Weights of a small GPT-style language model, trained from scratch on English Wikipedia: RMSNorm before each block, rotary positions.
Each number is 500 + 25 x the weight over its row's rms, rounded and kept within 0 to 999. Layers, rows and columns count from 0. Numbers have three digits each. The size before them is the row's rms in percent of the matrix's.

# layer 2 MLP down (transposed), 3072x768, rms 0.00933, rows 2899-2909, columns 640-767
072:520477491522496512509532481488456539485574482479528523487477469532509527480519492491472489497467505485476470516462497523538479478498510495532448469508481558466486464508498528521490519505484503491481507521456518461493490493476525513559485507521481491490531489452509496481526494510477538507470470504561518572497509468499510526510477498481488460496482521504518503504479478501520486467517
089:466487516453491533517522479529521524470496478504507526517485503485483506466496521506503477537502516490501505517499526524470512546494534463507512475506486494471511498532486529543514526490524532512470521539507513495460499519510463490535491483539512507502512523510487465490495507479475461494484475528465491470502536484480492479537488488531496456518488506520490527527540485493500462551458
088:519481506554482517491509495476480491509473493499554479475506510524475485477535514507465496482470538436541536457458509495512470482526490530475532495488484473535541496457498492461491487495505489457523511530482474522521467549454514492499534498512462492480491519508497513471508482537513525499483506474548521529496491477511496505465537517520505509547533470494499523507515460490491512471502
142:500502532501495507493502493442490500509494502494497508503513493488527488491505500522503550510498498485497492495488496496482533517496525502483506515503507492450494484507501481494497493482505509489474498521489506495507488495497507482504508503499474501489496453514505462490490511505479489487512494507506496514510483488487474492497501497396498530506490497522532482488502496503494462506491
089:532509514536468509488533463487508495506472505440548530499515525513470490480505512551482510474495493517577502505493475495509491526507442491481471456505531489533538509520490456492487500541503517489499549532517499517511517486454495524517521502470535504506528492509539501495485522501472495497508495503516511493496538510474487497474512487495564524484532506503491486460447480519509505518487
076:511508497436492515508496477472476508490524473495507483468478489531496494516492521483540498481503478480493498534543521491516488506490473473499512498518500500461476497493490481553476501462491497480482546494532523525495496484514489493550522478536485514525516507515493517530514528482474505495526484503507469516548521487495508502503468562474511534535502483504520516540502512454518487458506
074:500548540505526532514510527442516474481475468536516518482521548482505502516533554498526484483474476549534553507446501488497488471496536465487490502510505491539476516471499507495534494506515520509507527483486501521487533519507521453489510493582472530496493515512487511533510497490513479538525474506459447526509496529485464509528510493528443521517504472491506504559524492523470528499511
144:507516528497506513495503498444495504508489505503498504499515489489524486488503498516502546516496494490499491507496488498492523520497521501493500514513516492451498487509507484495508490486500505487468497517496505496499489497492498489505506505502474504485494462514507456502493512499472491470508491491503491511510481484490480497494500502400495528501493498528528491486501498508506467508500
079:559467454485519531531531499543529438473470510498471522462527468514503513499508496523566500484508489516510540503489491508461477489461495500488532479468479524534554490494508457488463504480475539518490526522504483444496494515526465501518525501501496460516485504505496495466476496507467522492497556510500513493509490484461468470512467473505515508559510496500532480517530539504482493469497
070:509519488509487494478476501554472512479529494485540484512490531459512533498444487510554498499482507498522496552493505543537496520518490563481549497519485498498501488563528465491529522483477493514480500495482515496448504461494506485505489493506496522522480466469491507488527503550528509496538514495519461527495515513511530484515490505470483503480512475468506502492522496484516518480487
090:495482487449494526474522474494506503519512516516515447511507536475478503487505497516483475490527510439498472506491499467510561501495521503495506521473454514483490517476506488482463485460483524497488492485516541492485519446504467495535479486514505527481502488505512484492519503490562495476509516479494502485533472504511484501511484505493549528482458502420483491464509525482490483513436
# layer 2 MLP up, 3072x768, rms 0.0196, rows 2900-2910, columns 640-767
076:548518542504520556453499520495505506511493508502523549500536488514487502509505471545481491516527491482499528503479454498501493461506497447531550507446506462489530527484491444472530537513550542482476506473558512524495484487478524516453486486515483516545489494466500516477470515481511498501523527495521475467495500511502474477507507527508514500513519527510511475508514500491472505464473
071:537532534528523473491528515500491494491498489459473488473506493482503529493484507485554510456455495475504501537556515457456496523465499503471489555540491544486486469481468482492460455522476496488489469488500563529488488469506548470486558461514508509447514517516478493487529508463480455536497519481523503480526509541481470503493492520505492500456484423529488519478515525523527512527534
233:496503507511516518533509494472482522505434492500468509503517503464501454444496476499497554508508501491489484517495496506469513539493538501466504515517561512439476500513493498460530509484505493476456478496507497505468476502493490484513513511488446509502492423533509461504492484513461473444500498486513482501508443478502497512504470505432508549494480508530564497496494521506494456502500
076:473488486462464508531476504495491503473469459530502459530464522501505512506481484514540489493525495480448515510492507539520497496493513483524517514510497479477494509492477542551499506500525489489494475529480468480462482498490529459523525519505509531485476517475565501479538487508514535502472482546466480462441470480495508511482467476493526481539527485516486466503505521497495510494471
065:499508489535546494487444550478511480446481440510489505492504534492497493498458517470477500550545496489482491464441485538456508487529506516541512507535534497501463495442457481502531493513533481527503510516492500550513500535512534559504521479495502489492510510456528484490493479452506480497478518525474534524460514468524491520510514519500458524496495527500495479508533458537530491499538
065:486518487505489523524502507505466471516500473508474504515530499522493514495504517498524513505520521499478505519491489512530511467484480557502536526464519533498524466518462459510517537520510481532491514518499518527515516498489521506484474503478488543499533504489519497533513464506528504495439495447523543493474522479517504474512530473514495498505531534536495508494486485525465475520541
208:491505513513533502531514513455477516499443504514467520510517507463505460433506499502493565517488482517478498500502507507470500548505542513462486515527548503431479497516509488456520502499502505493463488502506504497483486489499514489497504515507453511508501440550519455503495495511464489437523488483506482493515461475491503491513474503445496538493488509530556497483499513514505452508508
070:492525509513468475512514518491514526476490498514482498496467511499512515470442521444543485481502534486538524523462525523531551470495506454522461467478499499505508445514511515509516478487483542468511485490507517529507543485508507483493520507556497518529567499497484490562507512498518496492507452536520502540534521459454515478504511505498526502460481476493494455494511468439504518465440
065:489476494546480484537508457504536478521506463491502493536469477513505478505532512503480497514526480579488488571438502470480491510491485480442449485505508551490462502562497522490523525512540464513501518514456453491496511521528524500478511515468500454502501511501512492540524505526478485497479514483481503553515516551496498512549541546500516509518461496531493480501452485494509498490518
078:517519528530518487480502528472445499522493445463498455543481490508526486524492463521473511459477505481528502507506484518497482526511500534496480462517480507500523491458494540513507550491485511510491504455476535506503485532535496473511493509493511521463513500480499494505500484492474521495499505495465519508510506564492494521537516445477527494531518496549493536559506473494491528500493
201:503507521507507507536511507457482518487456492511455522487520487453499461443486496494503544511496488515472499495485507494468513533507549513477500519514554510456493488499499489458505500486507515490450491507509504503479487488508492496504501503500451507483504436525525440512504494496472481449500488503509471504503449485506492492503474501432505545506465488537554480482501512496499435501501